config.toml
num_attention_heads = 8
num_key_value_heads = 8
vocab_size = 8192
init = "normal"
init_std_qkv = 0.0208
decay_shape = "linear"
batch_tokens = 262144
Each number is 500 + 25 x the weight over the matrix's rms, rounded and kept within 0 to 999. Layers, rows and columns count from 0. Numbers have three digits each.

# up: layer 3 MLP up, 1792x512, rms 0.0295, rows 650-829, columns 128-159
# down: layer 3 MLP down (transposed), 1792x512, rms 0.0223, rows 650-829, columns 128-159
up650:513468475481514544492546533526517482498528501502496517480482501520548476475461523512496507481485
down650:474521530485520491482470520506433497508540497494488502468557517478509512496512504539468492476491
up651:493489503476482545509494444502512491525478500496475481482495524526498489494521465501490530548504
down651:513537498523487489451467543489492503502477454474532527511505507484529529527497534489522529490504
up652:534459474491514500445502484493513495521473484487534491518498509491485488521534525493501522497521
down652:495483514524492449503531513518515494496489483530504461499521470512499487459512473479507478519516
up653:516480475452485493487511496508507548499551509504493507511493488491490452490493518532502527506491
down653:444519504511503495497505475475531506478515496496472528531528470498509508511470495492529500535487
up654:528491482475515499468497492486504511503539491497502506499480496484505515480512507513485508500505
down654:486498510509493472486477511533508510518537499470468473482531550502502505523519503519484556484562
up655:512520486495510523445468485443472496511509476487489511511511513484532435479513475482509509548520
down655:497495575496486518499536492533475416520471462462474472520504486493511497506484490503463515506520
up656:512478522464456511544503502511511505498469521503470492520484509491542537525471519481491482482493
down656:479539524467433494536492506478535522485504497530510524482526491492506486480485532513521481519472
up657:530510503504510489488546474505498496532495492507526519502537475489488437463482518469522499559515
down657:510524487521491489509539485452507495499508570502505504489529493465488467488518513511496508498525
up658:465450469476514505524527491477488491522493514483495499490472506553474476538500509475508520510521
down658:471537519464500523533450535496520483467497482501479503490507480520467498481509456496474460528519
up659:489514505501523473488489450498488530505539468478468517516504466545458476520514497495507497510509
down659:497495473515482478514524471476494528432482447524535538478515540488515500506515504504470526512504
up660:484536481501519521496480533558506474492510473490501491495528523526501473536544529526503520506536
down660:516499449495512487516491524532476510478500435514484509486480500463478534485510507475524461519505
up661:500472501474504534518515495497477488536490469503514483456474524498484462526541478510495511491523
down661:481542481479500475506467505537505534521488502474503477527496472496492542513496509511509493502544
up662:530521480478465546473483467524511524513422457507497507496494497493511478546467513499519526518519
down662:500498516502504454451531500499487446540504501487463486458555526507541509511532509499517532476447
up663:516513497517511478516490471480515501506447476521526487508511546498532508535516436479529492508502
down663:494485504517501534534484466404530488527475500499501499502554477522506541495491493500549502513488
up664:544553518532522486472496454459440512548452446534487519506545509538521526508468476528519503544495
down664:467482451481516470473456480513559475456525504494515449512493501492501513524560469444497541506534
up665:478495504513489516532530478543469494523484530527483485463504510526506511488499510488484520476515
down665:510472499494484486467489497536553500489455477484496488464509504530488494442481513482513515502535
up666:457531473486508481474479514535474466525516475546508461484480517496486530536477510520493524479560
down666:511508473492509487478475465501514498456494501539539508513573490463529471521523538458522489467445
up667:516485512503457496519471563480471493470502497519493497479536501467513493499508452547504503457482
down667:483575480533481507509492496514526561470495507464486509529489489549513478514530522475451519524476
up668:500517456512521516495551518464497530497495494524452495488477517472502461491506528513464491532511
down668:550529511509449513470492534516488468511524492487507522475506508468509471487519514543522502472479
up669:499486516513446518452482529473472504515510507492522471495484517502491515523510459490487513473466
down669:480531487529549512533500498526493467512476483524486519503549536540516449488505485498507486567508
up670:498474490506484536509503496512498522532477505502490498487482522499497467470527468490504492517517
down670:445512474494516511480545513498497468528480511468542489514477520507491489514480468503527487457483
up671:492471465529524505497509491508470505540512499509512474493525494518460533500517513553503499515523
down671:505510507536498519523503515505465463501497471551467503560526485512511452513519524493490539466520
up672:505480520474470519499522513515484467475514506511521495449506493552486521493519530483539494498501
down672:491526525470463540504491514542493481514478531490471487541505487472539502498515511540513510491479
up673:497513504492502497511519520544484493522530464507496476518524507532480441470541521518518507484480
down673:461492482545435533526511475507514486503506506506527515493494507439511521524466454501474529499464
up674:524519488465489514493501503514471513505493512457582494493530477468496458492492494517492525502547
down674:434502519506467546526557458492524475515445485519471487495504481514522480543465447535468528522463
up675:539462499528497503502497502549490496506522512485484499491491509476529510484496492536517497508477
down675:488530486465510488479510492493522481499509519504522452517507494487494498518493484496492481451524
up676:524492474526515475492477524509485485549533486453517464515507502553485530460496493524484491500516
down676:477476490503448470521447498515489519456466547572505493486490481450562476552512524477479536520510
up677:547495527490538485489478515518514532527470502477516524463495517493542507484471477542471463532533
down677:520499531478559487481479518499525501513517484463485495469482522516512514524496490470550505535526
up678:507545519486527512475480441486499511525532501437453477494516525530496543527519501466486529489519
down678:492495449539522481510481559514528490534464528519553514427497516515472492521460472483431464549531
up679:516510483463562504554502510480515461515479492520548506497492496478528510496511550525521507544552
down679:480468517517497487510439523511507554505488501504520467456493521503452531466484461516497485493508
up680:495486454494528485507476515541465509515495503516485488507511525478525494480501504494481522504480
down680:471514530520498519482497507510512492487483548481473508477477482485472466535480521463467469527518
up681:497480478501501503490476507502511512492493480488513467506538548484491470493504522510453508536497
down681:566501509536465556486472500502492526478522497513538547534484490487493495485513478442489534498513
up682:493507489473509544499483494495529532548534499482489499483436527485442484529548510477496510515511
down682:494498493497511507494507518486559529497513499540508479474496520522448512460480536495499491464475
up683:476482473508549516452502515510470535521525460484481490495523521547502472482504443480488510487535
down683:530516473441503504511462438477456546465512609521521522531503526516469484501496483554462491539505
up684:460517482509551507489489498482497495516510487472483519490544469505468545484510490481541467503543
down684:514531482532419477487537483500509478549513485485523476499501542526496498514529513502447497458469
up685:456509475487505551505508478483471517565509487513438477498488465486510528492466527490477541517514
down685:485478555522515499507485520479477502438511514519487526476503505535527451519520516487524506495471
up686:512527488541513495520512532522500504502476509500548529471506524500488485486529454447514517525498
down686:488470548502538528537495492539525531500494493505488532490509538492507553523488499501488474492506
up687:514498498524495519494494499500513506493480496513548480479501505534496502537455462469505520502472
down687:471502493536496511550507490500458503526498494491504491527494483476502450496487497491525487467495
up688:537490508507484515493466485524482492485487515492477493507524483483480462504516480498472476477490
down688:524519464543493465503487549474512479513486514497523520473484496475517492510485461468478487511514
up689:508510537526441530486535500496446510471509465494469512479557500519496466499472495484504487484516
down689:515493505518495485503502487496488495493473461506547491497479512506500514506504514494503467485491
up690:492487484497444482488489538503482533510486476489498511508537529478495470482550466503530512472486
down690:465509447530503495481483495480504497475500503484528488503461468533475510536504528469496490510485
up691:520498510499495492469549532497495505505497455476456530500493498482510511503488541497501484541496
down691:486522501496530525464485508479447519522494506517526509532554490500502507496546492479522454498518
up692:524504491501516482472467533524473501540511464490471440537517510528499509530488506540502521494489
down692:517512494512473517500557485489487507479543480470520532501473503483515499491533494503521465501529
up693:525491500489466527464509520526506507503461530514493501491514507459477501509508457519506509506500
down693:506523484505514467499506507525496502499489531515492512471482466513507524449470489477525511501447
up694:517511425522518535538508509494496529504461507510531501469483485464493494500524479464452502524496
down694:476506516551568538459491561496462417508473488515515533500489523445479473490553485462487503485470
up695:490471517540507524464507498493499534535518510508470505451500519530502437495537494480507530497500
down695:493488533431509533455511496476510475474516498451509524491515515529494496483498496545520499448471
up696:502493482486560523481511501535467515492506502500508475528553469478512532527495491532510527517485
down696:513528515509536517455477505497536478502507514499480492492472508539503517508482509492479516522497
up697:486519482487462498478477479537511531553481452478503496480502456491527473496542525521515503499514
down697:517476501529455497486515531541497500483484496514547519495505514497496514491471499494429487476470
up698:480482481510529519504506484494525491511529512493511476453510521506466532492484450442476536498485
down698:512538518509528506470482490509471543508484530500534469538501459489523511499520554566516505508483
up699:511454535438515537480506471536501524490518467493535498466526514504472472507485526551518502470504
down699:479524500531504528513517561477476485528506513469489487488506509476519497482480450505482483479471
up700:518497521444513538530537476507465489513529520509519498443504508521515483503506465527481506478489
down700:491492464492511497501521468476467526504506545508508552475485490479476554519537514489498491430525
up701:483477511522517536460511496539475520507510469517526486474542500516509465511489482464527478501508
down701:469537537525502486471503553480503457519505542474506459503480472528476546517516503531486463507527
up702:505464476505469525484494481532489529527494469527541460506519528459516479487508493533506510483503
down702:464477462497526520456500498495472495494506520503496543489515476507513508505491470500464509508492
up703:558503530512505525494526511533496519515509480501474497517491483500480498464529469560513508524512
down703:516493510522469495481498503464514478468511472501535485487518521489512524515533468476552491488518
up704:475453487473461512504516470518454489507525503519502487464529508501516492526488489521551528495521
down704:491513516487557544524497505496495482531480507494493498493504481525525539467512493523491465517513
up705:476487509473495524498479493496473502540447505491480475503533529497473464493452483536489511471529
down705:488486491506494550514535490551502492519478519512453512497482490500483466480522521509440484436511
up706:497520478480536528492512492501487534472460458484487467493515508474499507534473507526483486534502
down706:442452516482504508498474424564551497462509454524493498505511500518537520542458533499514553479521
up707:531449523506494491544489523495475462498478480530483532505482503542510534490500508499526511568537
down707:507461536531473491483512477478508540500512481522499447484452481476487556502480514502518553525474
up708:508501498451530463501463461516471503536495470522511472516527518530488500544476472471513498506487
down708:453480527469475453490479499504476526505502505485541478475545483471518495495491480497542507494495
up709:513519482465528507488455507476495467458470489515539486511483471511519516544540483502500505486521
down709:517509516497521529496502485495506525509506515508522491509518523493487470482520493542479488464493
up710:541533468465505540484493480512501471480476451447512479471513575556528503536483540529519539499481
down710:489487467514455492507466524499480487482489523522535515515537503484454479512435507488499508485482
up711:518507483439497530529497525506509492516469511513534489489537539502486506548519493497487514568505
down711:517520486474539472540479503517499519487485454518485482523494520501504534492477499480539506463493
up712:501498530452553505462472500447435508484490470548536454504498562514499466434507508495564518454520
down712:462493449537458483474519503498485492508505483513451458513512510470520478468515503484550525541479
up713:548498496517521494493503512525545538488481487505510468505498505523502462517502482481465493537498
down713:521462534482469467494503489509467510453517476479464492470514536529494497512494486506492499473463
up714:503501516499494501524515499471484453500469510476480475498492501523524530492508506484547538540535
down714:530512513494511495510471504515518493524488483516472491513527502524484535525483499495464516500517
up715:487542478527555517508508532473469544513504501498491492529526498508503468498507526490505493491510
down715:469477471481479496490514464477519549474514520487516482540511514531459501523511495468501497496517
up716:530507494468509521518488505491508510513488479496464472471535516506513481541520495544527518486534
down716:519481519521491463482526523521467518498529489533487523490503477497487514501510524548512495555526
up717:507518492448492483500508549460469551499467479498542501492508548483531487514526501504518511548488
down717:506487504512508511502514484515523512487473507500535501498490498519505511479462482457485484481509
up718:508433492488488493488498544477476493511500500533493477474539510507505512471490507522498480518511
down718:489482531499519515464477490541467521482549468527506497500490485510491492493516512479490504513483
up719:531457527459552512497466486462504462483515459456467486495525498541438505471495479517522521497486
down719:489517503498467518491471525539496519498484531495520544505498533466526528519519520505505525516525
up720:534478499486441520474530517556507463486528442445515508484520523494495529500484476504514491569508
down720:488502485487536495540470499446484515498510461533538496505497501519510476509491491460540514487523
up721:481505481471544524506532484531512509509505468499486507491539527485513503462484514468544510506528
down721:481437519514469477513472494479502458489466531481476472500506544487466481513502487483520494556506
up722:485483474505440506526492472505461507529474452478520497422486520469517525470488479484487509498516
down722:517494461457500491483490494541510488467503527491492514502538487540477513475472494485483494484472
up723:497476525491531476500494505547527539482512433501513472487523460517502506523497499495495511508502
down723:515519491480480505500512465535488435532521543518487518476476477509521478523515524478526505525484
up724:509477518496486515432488488499488506478494457515480469506510540487508516464509468519506499512504
down724:506527532471481515567529549516483487486497490531504455455504495498531545462539515501505493492521
up725:498502440501470501510519467481482517524479496499494494497489504492475542478514487498496514510498
down725:562488497525530494496506527495465473480475496569503559478541528479495552489492498523507545459540
up726:520462490485497542527502487540480459519502501520497474458508514502488507481517480528459509450495
down726:532528495492483463510507488498517494473494479504487477513523512519505511494466504494482521489507
up727:548464483534473503507516475512481502532503509477470519461523509474465496493473498475479518471493
down727:491512510509484500496491519495481489487530535502517493506525449497543512512470475514484525524485
up728:495481502488497455482469525517471488526470502494460498533547505520497514497525486502477509462521
down728:554465493508486490529454525504519520479466488519508498540517515485514499559545524536518496518520
up729:502505499478515493467464489488521505515515448493532501511488505459494472532510511483497511497509
down729:499503525512485507515487519512486485514474515515476477520475500508485512496507481509512472519538
up730:479487523512499529510513478493486479547497484474540482449513451502486516464513513498493522531476
down730:470494507465474496515475472460486485501481496486513531540469468516483483550488507498515514511443
up731:538484520463465495523493497521544531530512510502529512480485504467468504499489466515482525498493
down731:501509484545504505523494485470485484509523500512501510506540537460530506471512499535481501548514
up732:575505511459500470510520488485505452497501479441493481489467458457469504501489464468462508529512
down732:495496498500481491471463464479491515497489530509490488512520443501484503491532530485473500487508
up733:528519489467472524507488546509492469484509479509523496517493526494531536479542495488547474504513
down733:484485511515495512488484557507506501498492526497463490495509486513498464490467491501488483516502
up734:489519477541499528451519503519473504533470486494535515493493542529477486510525486481526470460522
down734:473511468539454516521494501531511440501550500502518483477495497490508520473528515496503498519507
up735:507560428500490526560499482526488482572440471480492496467498505489455476464497482458510507514546
down735:491484516490572476479463552503472530457491514552499495457537514478501501490485524523439525505522
up736:515507505505525519522526527548479518491503495533498493452475455531484481548503466538503523490467
down736:496512479494491528504516472521508489507465506467493502505491515501499497533451530507561546508510
up737:527497499501518493458500468552479493531463489472436490493528488493458486512467473489482518513513
down737:518515482515510508447483498489506478500495524495462463515470476456479538496505549492512521512535
up738:439496463524499486477471486486490502491454493485500513530493518502470473494496514531490505532531
down738:495485498502491494496529512515489507502506504511497519459504489504521538538495493463516492488513
up739:488538505503510533491516481472493534525493513481526522492508532526500502497499454527520457585523
down739:504513498472462496493487497501531517538455484525513499516505528473468480490490528471487505455498
up740:519481473488485485522487467484489542489468513538521481515522537541518519493514448514550527495474
down740:487502517497508495515522528496470510491472506519525506516472458553496560494480515499505483495519
up741:526482464447536515481520516477481518513478507462484484514488522459514518510479495506502493474504
down741:548502487503482501512492492506505486526463453503522538473509533486502464526533432483459491516528
up742:472538511473522530479495501520491517533468508486512476492559547512489478538523494464544505467528
down742:527511476495510504514503486508530508504490533489522486540453491497497503480505511487521489551548
up743:520509498545449465529460463534524497500525484465500518510514569475468453486524506496471510503521
down743:547481505502489491495490453502510496509445497496465469441450526517469478522518508534490519479501
up744:529492498485544538500495513516494468477490462511499525513526519507533509501525505528501488486499
down744:501469531491466504538512454512463472508529504466500494504506501448512485474506516467519516512511
up745:483509463499499508449487513501475464497500486521515466449553472508511532515516493493446500494485
down745:476515494525479488463504513457476533495537507504452482501468502520518492517535518507530497473488
up746:527494477506574501471486512554495535498485480501504489483554517513475504563505490483498497536517
down746:498476490451525504503531466492528475514476497475489530522494503489528523492497490525527530523549
up747:461496483492483496474513470504495477524487479478531503493522520516488524526510516506481529498510
down747:532490505497503497505499517518490481479496515507507478489521516492509540490496490503513495493490
up748:529480498448459494487498488518501499465463507523517475489496512479522514486499467544466519524505
down748:517465506527494508513524510480505509477507514495535493512550497492487520455510505455472536479520
up749:523518492503491495489489495567486482522520493515478481515532468509514460556551555543524511496509
down749:506527488469520524483493488529499495497499484552471497487494520494480473506505494521477495512517
up750:529510505524530504464492520518503467521532498512499488481520514488479469485506469513504486475504
down750:500517518476507495485469506451529491482518495524540460485485470494454513521453485527520506518448
up751:467510492532528475500467492496480520491513487553503469481465492499509471533504497435473534489470
down751:515557508503480468493489510486502497548462472547519485510523495505517485508493524571541504538530
up752:499469465522517497478480480542480494501472479518518486483556545500495469491517502541455525510502
down752:514508477529472508447486495511478480494516470489560501505499557479512475523495508469471485497517
up753:499530487486470544482534447487494481512514475514530460507498508531488486510524509556475475499511
down753:487492510506525454507439505515481488539498502509494497492516482487515497517470481458473496541494
up754:519483496496538511456490515499493515478499473503523496492470539534510502499516458532470513523468
down754:490524469474491513514491492524516540548493518486493481472472527491517558498507519543458508522474
up755:513471451509520506490508464507509483511499462470510523518493516471486509489442451498514517505533
down755:474515506498497519469494511449492516519491501497515500484484551520523535480553499500503485490512
up756:517504494477489516445461444506490545490465475445485457506527541503489477492448495479484484488480
down756:506480523508502509515498484520510493519521475508510487504456506536504515506513490477515482487501
up757:484483510462501512474488507508495472525486511489483499523456545490494516493521474471472488488503
down757:533523503492443500523468508486515499514471494474480507503472527505519558521464539481465484502523
up758:498502470492540529442507471471474502530472474515527524504492494477487491494520478534540498488514
down758:512536480479496486472480496492509516523518522512460526511488524484487514503556513500540517498471
up759:515464458493498484495530537504515498547501469499518507493533529476464505506483522443501509550514
down759:535525514508506510539540464497479486527501532512517498461527490503505486497504520501504503522514
up760:507506477523476472512513510491494515498457478517523503501529516511520445518501483511493497508480
down760:493484504513531530528500480479525489498459528507531508518517474500502539512512512492479490493481
up761:535518493468507525494476501470482489503509447465523516502544481502520539493533472491497517528513
down761:460505491482495530540468498549497530519472525478479509505521518566484503488509505523494530532489
up762:511523485496527483471473486529521500471480528482510523497512488505537543510560518526502516488485
down762:497502499522475463509521455468493517506471536496515513498513485474469461466487460499493527507508
up763:504514478463479505503473514488498456545444449482473482525503502490512508519496450531460489538511
down763:517478483521504445518476519520473477523469475518537475552509510503493465500456512510511490464456
up764:501510487480513506452549481494478511548461522547501511518523527474529489555543505512476503545501
down764:551475548510488484503475547491511433493502479493498486461540500464518520549516463473503498458458
up765:517461481500516520491483478519472485502492494494548504480519510481481526481469504514495535501480
down765:527510541461525509500475494506523471529503485495505514477482504503498475541524520481532518527505
up766:473475482543496491491514492514474506553490473512486502484526519453474444522458503494518504484516
down766:522487512501427497459510508485492465515510511480464499524537464514506467480489544497514473467521
up767:477501480484534528488483522505466524469546474474481503472518493512499496510547495511556519489519
down767:516459462500471471472517516528476514495546480488461475510498488474470507477486476533481483499554
up768:553465483464490494471483451515493501509499522463446520487535542471488496535536505513480488509525
down768:548510487501559495501552496494488499479542467485476491487516488526522514484531506491511491522526
up769:512466510484482492497462455471507484489459484483484493503466490523507503513508501496496502539508
down769:488467455484493480503524516491505492522486482521517509511546497524555464485535484454527481493468
up770:511506481473477510442449523508473447500472479516506450550538518467482484558426510485503531525542
down770:508546458558516555458503514507511522498568517466536494468536499547479516533441463415537488490511
up771:482490492460501520494514478458494474505514508440489487502513524539468453442534526495532472454533
down771:478493469505470482503489491443505468465540475524495495479553479513534517476511449459486494506480
up772:539522434503531517474549518498495534475466489504537474516511528526519473520487449466485488502505
down772:498503519536530503488493467524443426491522579501497538504485476515485512498502519542519512526499
up773:476508498473505479500447502522506501504503510514506497515515513488473480524524494521502526513525
down773:515515527522510530514522529549465499507531511490510479453469500479535554504510510503470472479466
up774:485544490484506497480480435480509508522450501442536513498525539522537492497489508460474505520482
down774:473552517466526484493518518511472488498495518479504510462478497544480538495502504480464500506514
up775:496534481463496490448516466500481551487467499448494495483532501529500466487488454519494483474512
down775:478484508456481504519496504532457486496481454504484491530499488513509470494497512482519501484549
up776:470520488516465494462473504533470503521488502452545475544513479466515520501486441514454545471503
down776:518495502480482469515514445498489563524504472496492493489479477528503467509519486499519505524491
up777:484512501484534529503507492543478450547520512506524475480516527519484511462489496468491513567518
down777:502495479551456519501507516451444484517462489507525528494505496487484511506461517515489499471498
up778:476478491497485510494490457541483477506453480489515483504503510500465457509539520474496544506532
down778:495467541502521562503507500506481488489465539493501552490501486529466519521517501491476546462515
up779:491502480495495486474537530520507497490481455480536486494473509515541508467502452575553482484501
down779:500479504503526511530473490494484509479513520494469478465489445502521527502456500466519507482492
up780:500514511452475498489535484524488440488506487486484470524502485481499504497451486463486510489513
down780:489485491490518486530493515509534528489504449480497512471527548492501492496511476503498503501516
up781:509509470523518511467496520472493508513501504514516513504478495472511446482486476539510506488494
down781:525513522519531508486505473487492530477494456537516494483457456480499497497561503508493497455526
up782:489488495481507509519523518508462516479551506460492469486510483495435487492499523521496518514512
down782:522532484485495488468497473459497463528494497529533517468479498534558514514490507481560480452518
up783:518469500538500526480541519491490499455529493433541533489548480531466481493498511496514492535525
down783:484529536532547520458489510476503438486507473525470502491488469484500493517462467492471507526480
up784:505532488462478541504486564484476502498465496474514528467503525505510475485563446536507500471463
down784:500501483464441494519514499510473500499516507511493530502517493536505535503502521499462478506513
up785:499476483499505494498558532502521479517497506503493498487512506509518502482525498520520505521511
down785:516541513482505510513468477512485502519508489514497514524524449491483485546504512476509490497498
up786:519516505445521528450518482511494462483488518474474526504548485541476494512486520458527533479509
down786:493509463474501529498490531546492516491517526514501455502532535524473510474479496447508495508503
up787:498496464513496503472477517536487539483496528495474495486541503509508474532510496479524514471585
down787:520479509464508508498506471494536512509521484480495478515493482522501445516461498493528528497506
up788:534499475479517510508502526504487506484529486489536482483528515499505509505540511515495522548496
down788:489505512517484522512467478495469478458518465447476506518473512512496495476494499457484502508497
up789:488532498474521479473499473493444475511505482472498473493542496472497491502469476540431524500465
down789:516495493526530500500496484490468508481501466501471517527507490476554519503481562489516542502534
up790:497493486492483541519508483510486491498469471518498485448490526505497493489513508534517518499507
down790:474519498499459501501527503505532518494515526507498468528538464482521501477482495489465490479493
up791:502470488552523511551526462476497462477514507486531532480496541496499515450455478494505495473486
down791:486511505513495506511491485508524519543516535529520516531492525502507472526512497480498501510474
up792:511447463513476483523498532520515506532472461504495517452497492464472500503544514517467500531515
down792:508517527517448477473502505521508516505524470517488482511557503466506461511551474464496498500476
up793:498493459507536475506462419556474531533456519517487504472524493453512545484500460543435507516506
down793:500504501539496492446482561549498520515527464462479448428488484555531488513503445481520521452520
up794:486524529524509489508498521515443500497485477507453505460515524497515533549495477492493522476530
down794:533505497535517503481499489495456480515498547479474517493512444501501505473503472494541475463548
up795:495540500518494516512493509488488478500513497529535498476545528448443480504437494478529514521491
down795:477496478460499498487489521482485495486497459544530528489460498521507510507517499493476447486528
up796:506475482469484532470499497546504519497490452475472494461496510525496439504524462516501504475526
down796:500472510491458496513472516512500506509512476485521496554490485485476510468520498495532510494508
up797:511498463454551531514511480496524475525495438500493476480483531502497528462519498511482486544484
down797:510483502527459478477490487489466534509520502527553496504514482472476502510505512497520524478493
up798:483505488531477499504515520548491509540501506464479508496511499508505523506463471485514500520485
down798:492467536478542484519477496507498479508494495504467525490500498469552538465499486485501510476519
up799:557470478464459518531482506514475507485475513463547487519491523520516530503518515518494499541492
down799:519528517518523500459489505547458483503512472561480506488497543490501442469542480499523511507486
up800:510459513503482467438476489569474517548511473511460503482525473506495526501476503551504510474508
down800:526478495500502502473537471510507454474548493512510483501414503450498523464490522523466553500470
up801:493502483499531522452482457506480507489490494470515534459516503496469509437494533538511489476472
down801:488495515482467503528527519487519484482498513425565509477497483532417530538490493508495494519478
up802:481503486500515512508561463490470540528501483495505498449483479473511477435491524523470500502509
down802:474534465517495495495509485502507478508527501548506492488532498478519504489463489485452494489507
up803:545515491476512493501501503511506491493507499548497480504467488492517499485527508508498489472477
down803:487498477528494514496487485496516544507498507477528489507495466502509501492473526509523517519479
up804:555450530464503506466511525519462470502527529522497480475511526500492494498495513516488487490537
down804:534493481495530488548490438513508477468496526491475485523484509470490534468490504508516532460511
up805:496483505500504528484500539541494514511491483452474495465511546517502496464554453502491507458532
down805:505498496454534499518539479546500530481486512546514514506467528438519478512561474453475492495515
up806:541523513454525544502503512473493482494510505500489477499492555464446541548512470524536500516503
down806:490507470494493516512496458507500499499519503525533497529506482526503463478506498503493541526504
up807:503455527496501516524470489472504476476519498466496493522503469500481486501520519499527496469504
down807:542463483494541529513505483512466468548496519542419450501486484513494511482523530537470475527510
up808:489468513450504467430504473487483530505479462458501490474495573538520516464483501532488487457511
down808:520483462513462485513515483505479483470518471525517502516475464457491506512487492506460509521514
up809:485520493514504527535480458499487503569499475501490476484512497496527476519503486479503501498526
down809:503462539501497502516544459505505461466498503496496494494507513464486493474533527517497517529513
up810:518502487523482553469477488490461502481526486472536497493513506515516500533571490487508526534487
down810:497516503499485514463498484508484545523518508476513495494467521484474560522541525513488506518507
up811:491509423484502509514508523498522515496494481509537517508533573474471504461477489504476521467552
down811:483468534511502448545536521534456489508486509490513465477506545466492469536470524522526462478504
up812:495494477496479490451535467482513506516508486513519486496472491555539449493496508522555513460486
down812:503515482484531485514487496513483517542520523467504500549548506473509528504463481475500522533504
up813:539511493508489518484520500512496446490487489510510484491496479473542522469493511461505510513514
down813:508497491519492502506500465479504549476526537514503483499480520490465496529525489511509467497521
up814:529477456484492525478494490480481501572494477456528490494522515470499517518482487486516510538517
down814:463531472482434501476460479462508512511513494484524491529531533539490417519504472462457499516528
up815:514532495474561508538494542482465482516464460509512477498541507478520480511489446500513528500506
down815:527479514489520528552518517534503450510432572521449488478473479531496506480520520480492578542552
up816:493463518481496511484536440479482486494466485490514481471500484489466485499526490474471504463479
down816:521458505528478494504496472451493553532522499488484509551542503479504485496543501465548512465506
up817:509518500486460544533526482507497488502482470478503492500493530431506479505557449475480503523505
down817:484541463520517540483541494468532481493521467506480445496523503502490520486530515466494520519483
up818:490517513459493469464515468509473466490441483520523504493470503445471504476492492500503511468537
down818:499541486470517528542543491514518516493518523519502511511513450513483559522486505530516485528505
up819:535503554488454503441534486480475431520488485526471469511521492502492488500492509506523491527527
down819:509542453536490503521501496438525452479497481507517489477525518512441542523505490501497491516533
up820:528507491511516482521520529498467446473474511491452518490501497487480535499496503535484527491524
down820:518483477471496496504448475498510513492496525503498475508512524475488500488534470498518499538499
up821:564501504481469524503501497507480443551509503503464469483500571458516517497493520453502487495470
down821:499495491470514459485444499456547486453468545494499519490526471501478495512540450497476492516454
up822:504519459462500516533508488495496524505527462469485469501502493475448478494512500530496505507505
down822:463480488509534470470505527496497480525473533513500485531501488548543513519494494447472472477504
up823:474465447484556511522503493506461493549492500511497500492501482484457508556446471496513524528496
down823:541475517469490486522475508452508498508472510482494494533490518519473530534523508545515507476482
up824:456524491462525510531525493495485458549520491493501482517501493473429502490551507467478517466506
down824:470497518483482516504492516514478485486508484522537514543472476450514514454522530506486505494489
up825:486493493495481548480537484514485491488476503516485498472510513482494487477491482495516502519491
down825:462540485451479495483471472477488538466485496496458505473510534522514444505510492493450493485493
up826:483485527487505500476531495519513476508517459508476509471524538423447506556483532523507516468461
down826:466534493520460475490476500477476539477487484515514527508522514487428489517510503507565453523501
up827:519521495493502480431489504475460487499508491482467497487559492545503496471493455557519514520507
down827:479486519502506467547543475459457569494509519511480495552516510502485507503542493492508494484501
up828:512493472520494489503499544504470495517511510543484510428523508471494529506484487457502520515521
down828:482521496479459500529503551520492451440539492459499492545469491516486510496489481513481505462495
up829:494481512496480499487498509450503460507524486487506481489492522548495515517512483469501488515504
down829:532529524464500519531508467509477496535534493504516529511495506472468537466512526446513486498500